config.yaml
hidden_size: 768
head_dim: 128
intermediate_size: 2048
norm: "rmsnorm"
norm_eps: 1e-07
extras: ["some layers without positions", "local attention windows", "attention sinks", "value embeddings", "hashed n-gram embeddings", "a smear gate", "skips across layers", "weighted sums over earlier layers", "capped logits"]
lr_head: 0.00924
schedule: "cos"
batch_tokens: [65536, 131072, 196608]
max_seq_len: 1024
Each number is 50 + 12 x the weight over its row's rms, rounded and kept within 0 to 99. Layers, rows and columns count from 0. The size before them is the row's rms in percent of the matrix's.

# o: layer 5 attention output (transposed), 768x768, rms 0.0568, rows 133-232, columns 736-767
# v: layer 5 attention value, 768x768, rms 0.0598, rows 134-233, columns 736-767
o133 092:67 51 69 56 56 58 47 45 38 54 53 50 41 59 43 43 36 41 61 51 45 49 57 56 68 56 58 46 52 64 58 58
v134 102:62 49 63 50 51 67 61 46 56 48 57 52 39 60 62 58 61 53 54 48 54 16 39 30 49 48 62 67 48 44 21 56
o134 101:46 54 48 33 64 59 77 40 45 41 45 39 57 63 51 23 42 71 32 45 58 28 56 59 58 51 58 44 45 55 36 68
v135 102:66 46 68 42 48 52 31 43 56 54 50 50 62 54 56 62 43 38 47 63 72 43 34 49 39 43 53 38 52 55 76 38
o135 100:64 48 75 39 46 66 44 52 63 45 17 45 66 74 52 60 24 55 35 54 32 61 69 59 80 42 46 49 39 48 78 39
v136 094:50 71 43 51 47 43 36 76 58 37 47 50 57 48 49 67 34 34 57 57 42 39 63 40 54 58 36 48 45 64 60 47
o136 094:58 47 48 53 47 22 62 56 36 44 53 59 43 48 53 68 46 34 53 50 37 70 61 39 55 16 31 54 49 56 47 68
v137 095:52 52 55 53 47 36 60 31 39 56 45 51 62 66 62 53 56 50 53 47 31 51 73 43 57 34 35 60 31 53 45 62
o137 095:45 53 61 52 57 53 46 44 74 60 45 31 47 39 47 37 92 59 39 43 48 51 52 70 52 45 56 69 25 36 54 71
v138 097:56 50 63 33 76 58 69 46 48 41 55 32 45 47 56 52 34 66 55 40 61 42 55 50 50 44 44 52 46 45 36 54
o138 098:43 32 42 45 61 66 47 79 44 45 48 41 62 55 49 62 26 38 40 43 55 56 39 59 62 45 59 56 87 31 65 58
v139 093:56 59 48 52 48 43 67 33 62 62 52 40 54 40 46 42 48 50 47 52 50 32 36 35 28 39 58 58 49 57 44 69
o139 095:53 48 48 48 53 41 63 44 59 59 43 38 51 48 35 24 58 43 48 26 61 51 46 56 39 41 57 34 40 54 59 60
v140 090:32 74 56 46 21 89 64 36 59 44 50 59 46 63 38 63 49 47 44 57 64 56 59 70 33 52 47 61 64 57 64 61
o140 095:47 43 53 34 46 56 63 33 57 72 16 51 23 60 54 50 47 59 45 32 62 58 52 44 43 20 41 71 38 35 44 52
v141 095:28 29 42 73 36 45 59 41 35 41 57 43 48 28 56 36 41 51 32 42 44 63 74 36 43 47 42 44 28 68 41 41
o141 095:46 53 70 53 33 48 57 52 48 44 59 47 43 40 53 58 61 53 61 44 72 35 47 42 46 45 32 55 46 68 54 42
v142 096:60 45 43 52 70 32 63 48 38 49 53 61 60 65 58 32 56 47 64 51 58 45 50 45 34 41 59 42 58 30 42 49
o142 096:34 45 50 46 52 51 68 48 25 43 66 55 75 55 43 65 48 55 59 56 72 27 46 62 30 44 46 09 45 58 36 44
v143 092:37 41 26 51 40 46 35 48 54 65 45 72 45 68 56 52 36 57 43 33 66 57 69 74 46 43 46 75 65 43 45 57
o143 095:49 37 41 55 29 48 37 59 61 50 38 47 50 42 54 35 38 29 43 43 67 47 46 48 46 52 40 44 57 48 50 73
v144 098:53 54 33 44 54 29 30 50 53 28 62 71 58 60 28 36 45 42 57 59 54 70 49 30 34 47 29 52 38 70 21 48
o144 099:51 67 56 63 38 38 50 38 54 49 36 53 54 59 45 33 53 41 69 43 69 52 53 54 51 45 42 38 54 53 50 65
v145 091:55 61 42 73 60 44 55 51 61 42 61 69 71 66 56 55 46 59 36 33 47 60 43 46 50 50 42 68 39 44 49 55
o145 096:52 41 59 52 52 47 74 36 45 36 81 24 37 64 57 43 51 58 43 57 58 57 53 55 56 60 30 52 45 54 56 57
v146 092:67 58 52 42 47 28 50 28 60 33 50 66 40 56 61 48 74 64 63 59 59 59 40 50 51 67 22 48 38 35 69 44
o146 095:48 56 54 51 45 49 27 28 36 64 52 49 45 64 46 44 33 74 56 38 47 38 63 51 65 55 43 59 55 52 42 66
v147 095:70 69 59 38 57 54 47 67 37 51 44 39 36 46 50 63 36 62 31 64 39 52 47 43 49 45 35 36 23 61 62 43
o147 094:29 51 29 47 49 78 44 48 23 53 64 59 56 27 19 46 63 42 26 50 50 63 34 29 32 54 54 51 60 52 56 53
v148 097:50 69 48 51 28 37 51 40 52 31 60 36 39 77 57 51 53 66 45 69 56 37 50 67 55 33 47 68 22 53 59 52
o148 095:36 48 45 53 61 51 51 55 45 44 67 53 46 62 53 40 40 58 44 42 65 73 50 54 51 54 56 58 32 52 61 46
v149 092:51 46 37 40 62 53 52 73 68 48 51 27 58 67 59 62 60 28 40 37 69 69 57 54 59 63 31 57 64 45 61 50
o149 091:35 65 41 44 63 63 47 74 47 43 49 55 52 60 64 44 52 38 26 57 54 62 27 38 45 70 48 40 48 32 46 68
v150 097:35 35 41 34 53 44 61 40 58 44 73 48 44 46 64 38 49 45 41 54 55 38 50 58 53 32 61 50 25 42 47 57
o150 096:40 31 58 36 41 24 62 48 46 42 42 57 55 59 60 26 62 50 49 60 52 34 55 48 57 40 58 32 36 41 31 59
v151 098:65 44 66 45 57 59 67 48 58 59 44 43 46 79 33 52 55 37 43 53 77 28 41 63 42 43 54 83 35 62 58 41
o151 097:51 57 73 59 63 19 54 61 35 64 71 51 45 60 64 62 61 57 86 63 57 39 68 43 48 51 58 59 51 51 41 56
v152 098:32 54 43 43 49 44 55 29 59 57 42 66 66 63 66 50 59 62 64 47 40 61 54 39 65 43 59 53 51 47 58 52
o152 098:64 73 68 46 36 37 31 44 37 52 65 48 59 55 56 55 22 69 32 63 58 62 60 66 62 66 48 61 55 41 66 72
v153 101:47 46 75 39 45 54 38 50 51 53 47 42 54 56 25 54 52 45 52 53 45 47 43 59 44 38 53 50 49 53 53 51
o153 099:36 53 70 53 63 45 35 46 49 39 60 56 56 55 41 66 64 25 53 49 71 28 40 45 33 42 48 23 57 23 46 47
v154 102:30 49 49 77 67 64 44 64 45 62 61 47 73 54 61 48 41 56 58 56 46 46 50 34 55 49 72 43 57 35 33 54
o154 101:19 56 44 51 79 54 78 50 31 61 44 50 50 19 46 53 31 27 50 61 45 59 57 64 69 54 77 49 30 35 26 82
v155 097:56 37 74 41 43 50 46 69 30 61 50 45 41 55 62 59 55 44 49 60 40 56 44 62 36 31 58 48 54 33 55 57
o155 097:59 49 55 65 27 43 49 39 52 56 59 53 34 54 44 57 40 38 44 55 44 20 54 68 40 59 48 38 42 63 38 38
v156 098:30 26 72 43 81 37 60 47 48 47 48 37 54 59 51 60 36 58 52 41 60 61 42 65 48 54 66 60 50 73 58 67
o156 096:49 42 36 69 49 41 70 49 54 54 41 49 45 37 64 66 54 39 51 26 75 45 65 52 47 50 49 40 48 34 57 45
v157 093:46 52 34 58 68 57 59 53 64 47 41 62 43 67 50 53 41 52 34 61 72 43 33 37 45 64 59 67 24 58 55 47
o157 092:28 75 60 48 59 59 54 30 74 49 46 44 45 45 47 67 41 43 55 50 69 50 24 26 75 52 52 56 22 45 33 57
v158 095:43 48 53 58 42 48 59 57 53 59 44 50 30 39 58 38 50 47 37 45 36 52 50 66 40 64 66 80 40 60 55 43
o158 095:49 49 45 65 63 54 50 59 48 50 70 47 54 58 65 60 39 61 61 54 54 47 42 40 46 40 47 54 55 62 61 41
v159 099:46 61 43 48 36 59 46 55 51 50 51 59 62 42 50 68 50 46 40 44 54 48 29 76 36 39 60 35 61 30 38 37
o159 095:45 56 27 34 60 64 59 55 49 48 16 74 58 53 57 34 48 63 54 63 46 53 65 53 59 42 61 43 47 58 42 41
v160 098:74 62 77 40 43 65 29 58 45 52 64 35 58 60 61 47 45 41 42 55 47 45 52 40 42 46 49 65 59 43 49 37
o160 098:38 44 73 46 51 41 62 64 43 65 51 54 68 63 81 64 39 50 41 43 57 46 26 38 62 49 60 46 54 63 38 47
v161 099:45 40 36 31 49 42 36 54 55 56 52 59 41 50 41 50 56 45 46 42 18 48 36 74 51 32 70 47 54 46 59 48
o161 098:57 33 41 58 55 42 55 42 54 43 33 62 45 56 46 30 37 56 55 41 44 26 55 64 31 61 59 49 43 56 65 79
v162 098:57 36 54 49 58 48 23 83 59 40 35 54 60 33 51 51 58 69 56 66 45 35 63 56 74 44 37 53 71 37 47 48
o162 097:55 42 49 65 44 45 40 46 50 83 35 34 53 39 54 43 60 45 56 72 56 49 40 43 58 45 36 56 30 48 30 37
v163 096:47 48 40 49 46 45 43 45 57 33 40 58 34 51 37 52 81 55 40 35 50 44 44 45 54 46 60 41 56 28 39 49
o163 097:38 61 39 81 27 45 49 44 40 64 63 44 68 71 57 38 85 64 68 36 45 33 57 26 51 45 45 50 39 40 27 73
v164 101:64 82 66 46 65 58 43 67 53 63 65 67 52 62 45 45 30 19 60 50 17 42 52 54 36 51 57 31 51 25 59 60
o164 098:61 44 52 59 47 43 26 60 61 40 50 49 36 26 56 29 41 63 48 34 66 48 66 47 58 42 62 50 34 56 73 33
v165 100:66 59 44 65 20 70 50 45 70 72 61 39 59 49 46 45 43 49 48 45 57 52 57 49 36 40 48 55 42 51 24 38
o165 099:39 59 59 66 41 77 38 55 64 44 59 42 46 46 62 46 61 53 27 59 44 53 59 63 35 63 56 07 46 70 41 50
v166 099:53 63 75 48 45 58 66 42 70 61 70 72 53 72 39 67 35 65 41 62 51 41 61 43 43 51 37 54 58 49 41 38
o166 096:53 42 49 47 46 83 65 35 59 67 60 39 46 43 62 51 44 72 30 33 51 58 44 46 58 46 59 55 53 46 33 52
v167 097:40 39 43 45 57 57 57 35 46 40 52 53 48 44 45 20 31 42 67 37 56 46 47 50 50 54 47 41 57 51 67 50
o167 098:52 45 23 57 40 62 61 67 40 41 66 66 63 56 42 42 48 37 60 33 51 33 51 58 50 50 66 49 45 62 50 43
v168 098:44 61 58 62 52 71 53 39 52 54 36 57 54 63 57 46 54 77 52 38 71 40 34 33 47 55 49 49 56 51 39 53
o168 100:38 57 25 41 44 71 74 64 39 57 43 36 51 58 70 60 37 54 72 61 39 37 57 74 56 44 25 42 51 55 54 58
v169 101:63 49 32 45 47 30 55 56 87 56 35 58 46 39 63 39 18 59 37 44 50 61 59 74 58 51 47 30 62 48 41 47
o169 100:62 50 65 45 42 55 62 42 23 49 51 53 45 41 36 52 52 56 75 46 45 58 58 57 71 45 47 52 56 51 62 44
v170 099:41 43 54 43 51 40 83 31 65 51 14 58 25 79 60 46 45 61 55 60 31 46 44 60 60 55 51 44 42 43 41 42
o170 100:61 39 46 43 66 42 50 61 62 52 39 28 74 51 37 46 40 40 46 52 43 59 41 40 42 41 36 45 46 62 35 27
v171 097:75 49 47 70 63 43 62 33 40 66 65 36 71 49 23 53 51 52 51 61 61 50 37 61 38 42 37 30 59 66 56 29
o171 100:52 55 36 56 69 44 53 47 77 45 43 63 48 53 46 64 61 37 47 49 40 48 49 45 58 48 45 38 67 58 35 52
v172 097:60 68 51 41 58 29 56 60 51 61 58 53 22 60 45 38 55 14 63 46 41 65 48 36 48 56 50 39 64 58 69 28
o172 101:48 23 45 39 66 43 56 45 36 57 48 39 49 39 31 54 45 35 48 31 41 34 49 91 42 42 42 59 25 36 42 50
v173 096:37 50 39 74 46 52 48 48 42 50 44 62 50 62 53 55 56 56 48 34 50 45 30 39 52 59 59 49 49 38 50 47
o173 096:69 62 41 56 55 69 34 36 33 57 55 76 52 71 69 44 57 48 53 51 40 37 41 45 64 40 29 50 48 51 36 45
v174 097:80 64 23 54 70 25 52 35 50 46 58 81 58 61 64 52 39 57 66 40 54 53 54 65 52 52 24 52 65 64 70 58
o174 094:51 64 35 64 34 49 59 54 67 45 57 75 52 39 58 50 39 51 53 51 58 79 65 57 50 45 42 30 54 45 43 48
v175 095:44 59 48 53 36 68 55 25 54 57 66 39 49 41 63 44 35 26 49 35 30 46 48 38 37 57 62 65 52 43 69 38
o175 096:52 57 40 59 70 52 44 50 39 50 51 64 50 53 36 51 31 44 61 61 40 51 58 70 36 48 42 53 45 44 70 55
v176 101:66 66 38 64 39 77 48 43 44 51 50 41 69 16 50 43 45 35 42 38 52 50 18 52 48 58 61 65 62 64 48 49
o176 101:38 56 38 52 58 57 42 47 47 26 36 49 41 39 49 54 64 37 56 40 55 38 63 81 48 46 47 68 52 65 41 55
v177 098:40 36 40 33 48 55 55 51 46 35 50 52 49 39 51 31 35 39 21 44 55 39 61 60 75 65 60 45 70 55 51 64
o177 096:61 36 39 47 67 51 53 73 64 31 70 41 42 68 56 26 26 23 35 58 64 73 46 71 43 57 65 55 54 55 32 46
v178 100:29 19 62 47 66 56 46 50 40 54 49 50 36 45 42 47 42 47 53 60 53 52 40 50 51 48 33 26 50 60 52 44
o178 102:50 59 72 59 31 45 71 53 53 73 38 53 39 45 46 62 52 60 27 32 45 58 49 54 54 41 31 64 46 49 47 31
v179 092:69 50 33 37 51 44 48 54 73 36 43 64 50 45 47 41 69 45 55 58 71 53 52 61 49 51 66 56 72 33 46 52
o179 093:65 70 52 51 63 64 45 64 47 49 79 85 42 45 65 66 50 51 69 71 53 49 67 42 55 53 78 37 40 55 48 71
v180 098:29 31 53 46 75 51 37 33 52 56 53 54 61 51 58 35 61 73 84 36 45 68 51 51 58 50 39 37 44 53 58 72
o180 098:45 35 32 60 33 27 43 38 56 79 59 48 50 60 44 29 60 77 69 45 58 42 43 49 66 73 48 54 33 46 50 74
v181 099:33 67 37 39 55 30 70 51 46 51 30 44 60 53 33 60 41 54 44 43 51 41 49 42 54 70 35 32 35 49 46 46
o181 100:34 30 72 42 69 28 47 40 57 56 35 45 50 45 42 63 74 39 69 49 52 39 50 45 49 48 60 63 60 63 49 37
v182 094:53 51 53 67 48 58 41 39 54 69 26 59 66 45 51 54 49 43 54 47 64 50 58 58 60 50 65 64 49 28 45 47
o182 097:49 46 76 35 57 56 41 57 38 50 51 57 54 44 50 52 43 52 56 46 44 47 77 53 28 42 65 52 52 57 48 61
v183 097:32 47 33 37 48 64 58 66 49 39 41 45 40 49 41 36 67 47 36 66 66 43 62 41 41 56 62 47 61 66 44 50
o183 097:41 38 38 38 39 48 67 57 46 34 58 44 35 41 61 31 79 43 30 42 53 30 65 54 67 31 70 51 39 49 70 50
v184 092:50 60 67 59 67 54 30 56 74 31 60 64 53 40 43 34 64 48 58 36 36 61 68 57 49 50 48 35 30 45 59 70
o184 093:42 40 52 57 41 29 31 51 49 43 50 57 19 45 52 39 36 33 76 55 38 49 78 63 43 48 61 63 60 47 62 43
v185 100:62 60 44 57 87 50 59 47 50 41 60 41 58 29 45 65 22 46 30 54 52 44 50 44 52 33 36 61 37 47 74 60
o185 096:49 46 49 55 59 54 84 43 53 52 73 57 48 56 34 64 22 67 46 57 57 59 33 44 29 35 52 48 57 83 74 47
v186 096:45 63 56 62 38 60 42 19 62 39 49 45 29 44 57 42 55 73 69 45 49 51 50 41 37 42 44 66 52 42 41 46
o186 096:69 42 49 26 32 74 69 44 36 42 58 46 41 60 27 58 33 47 45 55 45 56 50 43 47 41 41 56 41 32 61 44
v187 093:44 62 40 47 78 47 48 34 61 64 53 46 38 58 44 51 45 60 36 36 47 60 40 61 33 46 42 58 60 76 40 48
o187 094:63 48 47 58 68 62 72 47 78 54 59 58 44 51 33 54 49 55 48 39 54 57 64 67 56 48 53 64 42 64 46 54
v188 097:48 31 58 49 48 50 49 47 56 44 27 54 49 30 58 59 35 45 60 51 61 63 36 41 44 50 64 53 42 38 59 59
o188 095:56 57 48 46 57 54 41 60 37 49 67 64 40 48 30 57 56 60 65 51 84 45 48 62 51 40 49 53 74 49 64 56
v189 095:50 57 42 43 67 70 90 31 30 74 52 47 56 53 72 61 63 56 60 58 40 57 42 42 54 54 42 41 67 53 32 39
o189 096:68 33 51 35 76 45 52 40 53 53 47 33 40 40 61 56 18 41 58 50 37 61 40 37 59 70 31 50 40 63 51 55
v190 096:55 56 40 75 39 42 36 55 55 61 65 38 51 47 36 16 58 53 54 46 55 42 41 45 45 41 54 50 59 23 59 58
o190 095:59 45 46 44 45 30 56 36 69 52 53 46 46 50 37 46 72 70 60 47 61 51 68 73 58 44 38 34 54 41 13 56
v191 097:54 74 52 35 40 27 62 36 53 42 57 49 43 22 46 81 49 42 78 82 58 70 57 31 50 53 48 39 40 29 51 35
o191 098:64 57 43 36 53 38 17 52 64 38 21 59 59 46 47 48 25 54 49 51 51 50 60 36 47 76 51 32 44 69 53 50
v192 091:38 47 52 46 48 57 38 44 33 68 80 42 57 55 60 60 53 63 36 55 52 74 45 42 42 59 35 63 51 41 34 27
o192 095:59 48 58 52 61 61 58 57 46 46 46 29 35 58 44 60 50 58 49 44 22 47 47 49 51 51 32 63 41 47 37 55
v193 094:69 70 63 54 51 44 49 52 40 50 54 42 57 64 57 38 63 38 35 61 65 50 43 41 62 39 57 53 51 53 63 45
o193 094:44 61 67 50 65 48 29 68 56 43 58 70 36 55 60 52 34 64 12 51 51 42 69 51 41 39 55 57 39 65 52 42
v194 095:51 62 66 44 51 45 48 58 70 36 30 51 45 51 43 54 37 63 60 54 37 63 53 57 35 51 37 69 43 42 42 69
o194 096:43 59 56 34 62 55 48 71 40 28 60 58 61 49 48 68 34 48 59 61 31 62 22 59 40 37 44 38 70 56 34 58
v195 094:43 71 56 52 43 54 17 50 40 48 51 69 45 42 33 49 45 47 54 57 26 52 55 25 50 76 44 41 63 61 34 67
o195 092:50 63 48 33 71 58 42 45 40 54 47 50 45 38 66 47 34 42 39 50 53 55 54 34 26 60 53 43 36 54 45 37
v196 094:51 56 75 69 48 58 52 52 65 42 48 52 52 65 30 68 46 41 56 60 40 61 63 46 69 41 64 39 44 38 38 22
o196 100:57 37 57 44 46 49 55 41 56 57 57 36 36 50 55 39 45 66 26 67 56 74 62 58 43 37 69 61 08 47 49 49
v197 097:65 52 42 42 18 44 47 51 42 35 25 53 66 61 51 54 52 53 46 75 52 48 43 29 55 45 54 39 53 38 58 50
o197 097:63 62 42 41 62 48 42 40 34 45 48 53 31 51 53 44 59 64 60 52 36 44 57 44 31 41 43 49 52 53 54 52
v198 087:38 33 52 50 68 35 75 33 53 40 61 46 37 34 83 57 53 49 39 54 60 45 52 48 59 45 82 43 30 68 36 55
o198 087:40 39 33 32 48 70 82 37 46 50 49 28 33 62 47 37 57 51 42 35 54 43 53 67 32 37 50 37 65 43 57 49
v199 100:45 69 47 54 50 43 36 56 66 59 53 55 55 59 43 60 46 45 57 30 34 57 37 53 45 57 62 46 40 30 47 63
o199 099:56 59 40 48 56 34 58 38 74 58 61 60 55 53 64 55 58 59 45 45 66 55 78 66 60 41 36 63 52 51 35 46
v200 095:36 61 47 38 44 54 40 53 45 66 54 42 54 50 50 60 52 51 49 38 43 75 33 38 53 67 62 41 46 63 50 48
o200 095:55 45 38 56 34 45 56 60 44 51 49 39 64 60 55 53 32 55 56 52 72 57 45 61 57 58 42 42 46 28 43 37
v201 091:61 62 52 50 53 54 41 39 74 45 46 30 48 65 51 46 48 50 51 66 55 63 37 57 48 53 64 59 68 60 49 70
o201 091:49 46 62 47 49 56 47 25 57 47 35 59 36 48 54 37 47 47 68 20 76 49 38 51 55 52 42 57 50 50 50 43
v202 095:41 55 67 44 59 65 50 66 56 69 24 54 67 55 45 59 49 51 61 50 75 74 58 32 56 51 66 57 50 44 41 58
o202 097:35 67 35 70 65 56 51 57 58 59 41 65 70 46 50 30 55 56 46 56 20 70 61 38 35 37 76 48 42 47 40 55
v203 095:49 55 35 29 43 41 74 68 38 43 51 49 56 02 28 44 46 45 57 39 30 52 52 39 40 43 75 66 50 66 33 44
o203 097:63 52 55 36 50 58 49 55 67 46 33 51 57 65 42 54 77 56 53 53 33 50 43 42 40 24 66 34 75 50 71 59
v204 090:59 33 47 71 79 43 62 30 72 48 52 58 42 55 59 53 74 49 47 55 54 44 56 52 50 46 24 52 50 62 50 69
o204 091:71 55 50 43 28 24 53 33 55 25 56 43 47 41 50 46 59 44 74 62 75 51 77 66 83 50 32 59 55 57 46 49
v205 098:43 53 34 44 53 46 69 28 62 50 35 42 52 58 36 45 58 62 47 59 59 47 51 59 47 47 55 42 50 40 49 50
o205 099:57 58 69 60 69 58 50 40 49 07 42 49 54 44 35 52 60 19 49 55 53 61 46 50 58 62 50 52 56 55 39 49
v206 093:48 42 47 38 47 41 59 59 47 55 61 39 50 60 66 40 33 62 47 50 58 56 62 48 48 42 52 55 67 48 59 59
o206 095:49 55 49 61 33 54 51 52 35 42 54 41 42 53 44 62 51 71 39 52 48 51 32 70 65 66 29 38 44 60 64 45
v207 097:52 35 39 47 45 51 45 55 54 57 62 45 46 52 60 52 38 61 66 51 49 34 35 27 41 57 56 53 51 35 49 44
o207 095:61 44 55 54 53 42 60 34 62 53 37 70 38 39 51 58 41 41 57 63 46 44 69 50 59 66 52 56 53 24 56 50
v208 097:57 55 52 42 52 70 53 38 52 53 38 36 72 38 70 18 57 42 31 55 60 65 51 34 20 54 49 33 47 36 43 66
o208 094:53 44 39 40 50 89 45 48 37 43 52 40 32 44 68 36 49 63 52 56 36 47 41 39 65 33 77 39 44 62 51 47
v209 091:52 43 41 70 35 44 57 28 68 23 25 56 37 58 50 44 55 56 70 46 35 29 41 59 61 63 60 41 54 51 42 57
o209 093:30 58 27 58 53 47 68 40 70 72 33 55 41 56 62 68 46 45 71 35 44 40 33 76 38 53 37 51 32 30 50 42
v210 094:47 50 41 48 40 57 47 42 53 58 56 47 70 26 48 49 53 60 37 58 42 56 20 68 61 32 31 51 57 40 62 47
o210 095:52 60 27 38 34 76 22 40 62 68 68 66 55 45 52 67 63 33 35 55 49 59 61 42 61 48 61 41 48 45 56 47
v211 094:57 57 41 57 53 67 48 57 57 48 67 35 38 55 72 60 40 72 67 58 51 60 56 45 67 38 80 42 64 50 35 43
o211 097:39 54 57 33 51 55 38 73 70 46 59 42 34 37 48 59 45 52 80 55 52 51 59 47 48 43 72 45 52 41 53 48
v212 096:71 58 49 55 45 56 36 55 41 29 35 54 45 64 34 52 44 50 60 60 51 58 57 48 57 52 61 43 53 90 51 55
o212 096:52 25 39 35 48 40 42 50 51 58 48 53 54 48 32 45 57 42 37 56 54 42 55 29 57 50 57 29 39 59 35 48
v213 092:45 44 56 75 27 54 63 52 42 53 46 26 53 72 42 40 52 45 42 22 64 49 51 70 47 54 37 56 52 42 68 35
o213 096:50 48 61 44 67 07 51 57 45 55 35 56 51 64 60 54 77 39 45 35 55 36 49 66 52 62 59 69 51 49 33 62
v214 099:60 62 63 46 55 53 49 52 61 30 64 54 49 42 60 62 41 60 55 45 55 34 55 49 51 33 30 60 37 45 51 31
o214 101:60 47 49 42 50 57 32 51 59 65 66 50 54 51 36 55 45 61 55 46 69 44 53 48 26 29 54 45 67 49 73 59
v215 098:53 59 51 51 42 56 56 49 46 43 55 50 42 45 35 56 44 50 59 62 22 26 57 52 47 57 62 58 47 52 64 33
o215 097:48 49 56 35 43 58 33 44 52 53 48 50 50 57 36 50 58 77 42 45 33 55 50 61 42 44 43 37 55 66 47 52
v216 101:64 64 61 49 30 49 52 51 41 58 39 49 53 49 31 60 43 47 38 51 53 34 51 27 66 61 70 28 54 30 56 48
o216 103:44 82 76 30 55 44 66 47 67 66 41 66 65 61 54 59 29 44 48 43 38 72 46 50 50 42 45 40 62 62 55 46
v217 098:37 57 56 41 42 46 22 54 46 45 46 33 62 61 54 33 38 37 46 20 50 49 45 68 57 47 58 44 59 37 57 55
o217 096:56 57 43 63 50 41 44 55 47 63 50 66 38 56 29 28 66 39 45 42 35 59 59 44 32 41 59 37 64 46 56 47
v218 095:35 45 50 67 48 37 55 37 46 43 56 40 51 55 65 56 44 51 51 53 60 67 52 53 56 57 44 69 70 61 52 53
o218 095:52 29 70 52 29 58 51 34 51 41 58 54 49 50 53 46 43 61 57 60 15 50 63 63 39 62 56 27 42 29 37 60
v219 096:50 38 40 53 41 73 59 43 44 62 53 63 27 58 57 48 12 35 37 62 46 38 23 55 71 61 59 72 54 45 62 53
o219 098:46 50 49 38 38 54 34 48 68 33 62 53 56 40 61 33 45 30 29 48 32 57 56 59 50 35 55 72 35 55 48 48
v220 094:47 55 54 36 47 76 51 63 46 40 56 42 35 50 56 68 47 45 37 40 53 55 55 47 55 50 55 52 58 46 49 68
o220 096:63 34 33 37 37 57 54 38 57 44 44 34 36 41 46 52 53 42 52 54 45 48 36 32 39 62 62 53 66 45 49 62
v221 099:41 43 58 63 54 41 51 20 61 47 33 53 35 51 35 59 39 49 34 63 56 27 42 54 56 45 82 66 42 70 51 51
o221 098:46 48 44 60 41 31 52 53 45 62 68 41 51 54 33 50 57 49 56 53 56 26 49 54 50 55 52 58 58 61 49 70
v222 093:65 64 54 60 63 34 57 69 35 55 36 55 49 72 33 57 63 58 44 45 43 64 58 73 47 47 42 65 51 63 44 70
o222 098:43 43 62 51 57 35 53 58 55 38 42 44 44 39 56 23 55 64 54 45 33 58 18 37 56 52 57 43 52 39 50 71
v223 098:56 43 48 49 52 72 55 48 53 46 51 53 54 45 58 38 41 51 69 49 54 62 67 44 38 53 41 53 65 38 70 54
o223 099:32 59 47 35 28 43 50 51 70 44 46 58 44 44 64 54 45 55 56 69 58 40 61 58 67 65 59 54 42 32 59 33
v224 099:49 48 18 62 33 48 43 32 55 46 55 48 45 40 40 61 64 48 48 62 45 73 43 49 40 47 40 55 52 51 43 68
o224 101:56 51 63 36 73 45 61 42 52 46 58 63 61 57 64 47 36 35 48 55 65 63 62 42 54 45 33 44 61 42 62 50
v225 093:40 52 67 42 39 59 67 36 37 43 61 23 47 59 63 58 73 57 45 73 50 56 53 61 48 50 57 51 64 48 32 58
o225 092:58 40 55 39 45 46 31 33 35 54 45 38 38 45 60 41 58 73 62 39 54 54 29 46 60 54 49 55 64 38 57 47
v226 096:39 49 65 61 83 23 46 56 58 47 64 37 64 37 53 45 30 48 42 49 58 33 57 66 43 53 49 53 39 46 62 54
o226 097:35 29 66 55 75 21 66 39 48 57 48 55 60 45 55 43 51 61 49 49 75 61 46 42 51 33 47 36 64 50 66 49
v227 095:45 36 52 54 71 57 69 52 47 68 35 60 60 62 69 27 54 57 49 42 77 53 69 40 49 49 68 42 38 57 41 32
o227 099:72 53 39 51 64 42 66 69 46 62 48 48 36 30 62 49 36 68 29 66 42 48 35 72 65 51 42 48 63 60 41 38
v228 097:57 49 48 60 61 49 64 63 38 45 44 58 56 57 63 61 36 43 48 53 57 58 68 54 47 45 48 53 25 36 51 40
o228 099:40 36 46 49 21 31 46 68 43 38 48 56 45 42 65 65 63 39 33 56 59 65 45 26 51 61 44 55 44 52 40 54
v229 096:38 60 43 38 42 29 55 35 59 55 41 36 60 40 35 77 38 52 39 63 64 32 53 51 42 42 49 51 41 56 35 30
o229 096:54 69 48 42 74 47 59 75 35 55 51 40 53 66 38 58 48 56 63 40 53 62 65 41 66 45 55 43 40 48 40 57
v230 097:43 48 48 51 29 57 58 51 41 29 46 29 57 57 38 38 68 54 82 39 48 62 49 39 51 69 58 38 70 56 61 41
o230 097:42 43 50 55 51 33 57 36 50 20 29 53 47 54 55 46 48 56 51 39 52 48 38 59 59 55 47 59 75 54 49 33
v231 097:39 50 50 32 28 50 55 48 52 60 58 44 62 48 61 52 49 58 63 52 78 49 59 61 54 47 44 58 59 58 34 42
o231 097:23 50 62 43 29 40 36 56 68 47 41 40 51 47 51 32 34 62 56 39 60 60 39 53 56 51 48 54 39 44 51 63
v232 099:75 52 42 49 52 50 45 37 47 56 51 74 34 58 39 51 45 47 54 47 41 46 62 50 61 44 41 44 42 44 46 52
o232 095:46 55 43 42 63 48 60 46 42 45 45 40 64 49 49 40 24 47 62 41 41 39 40 66 31 40 51 58 59 54 67 36
v233 095:64 40 24 51 51 62 42 37 59 53 31 55 73 50 46 64 41 58 47 34 54 51 48 86 46 47 31 62 58 56 35 51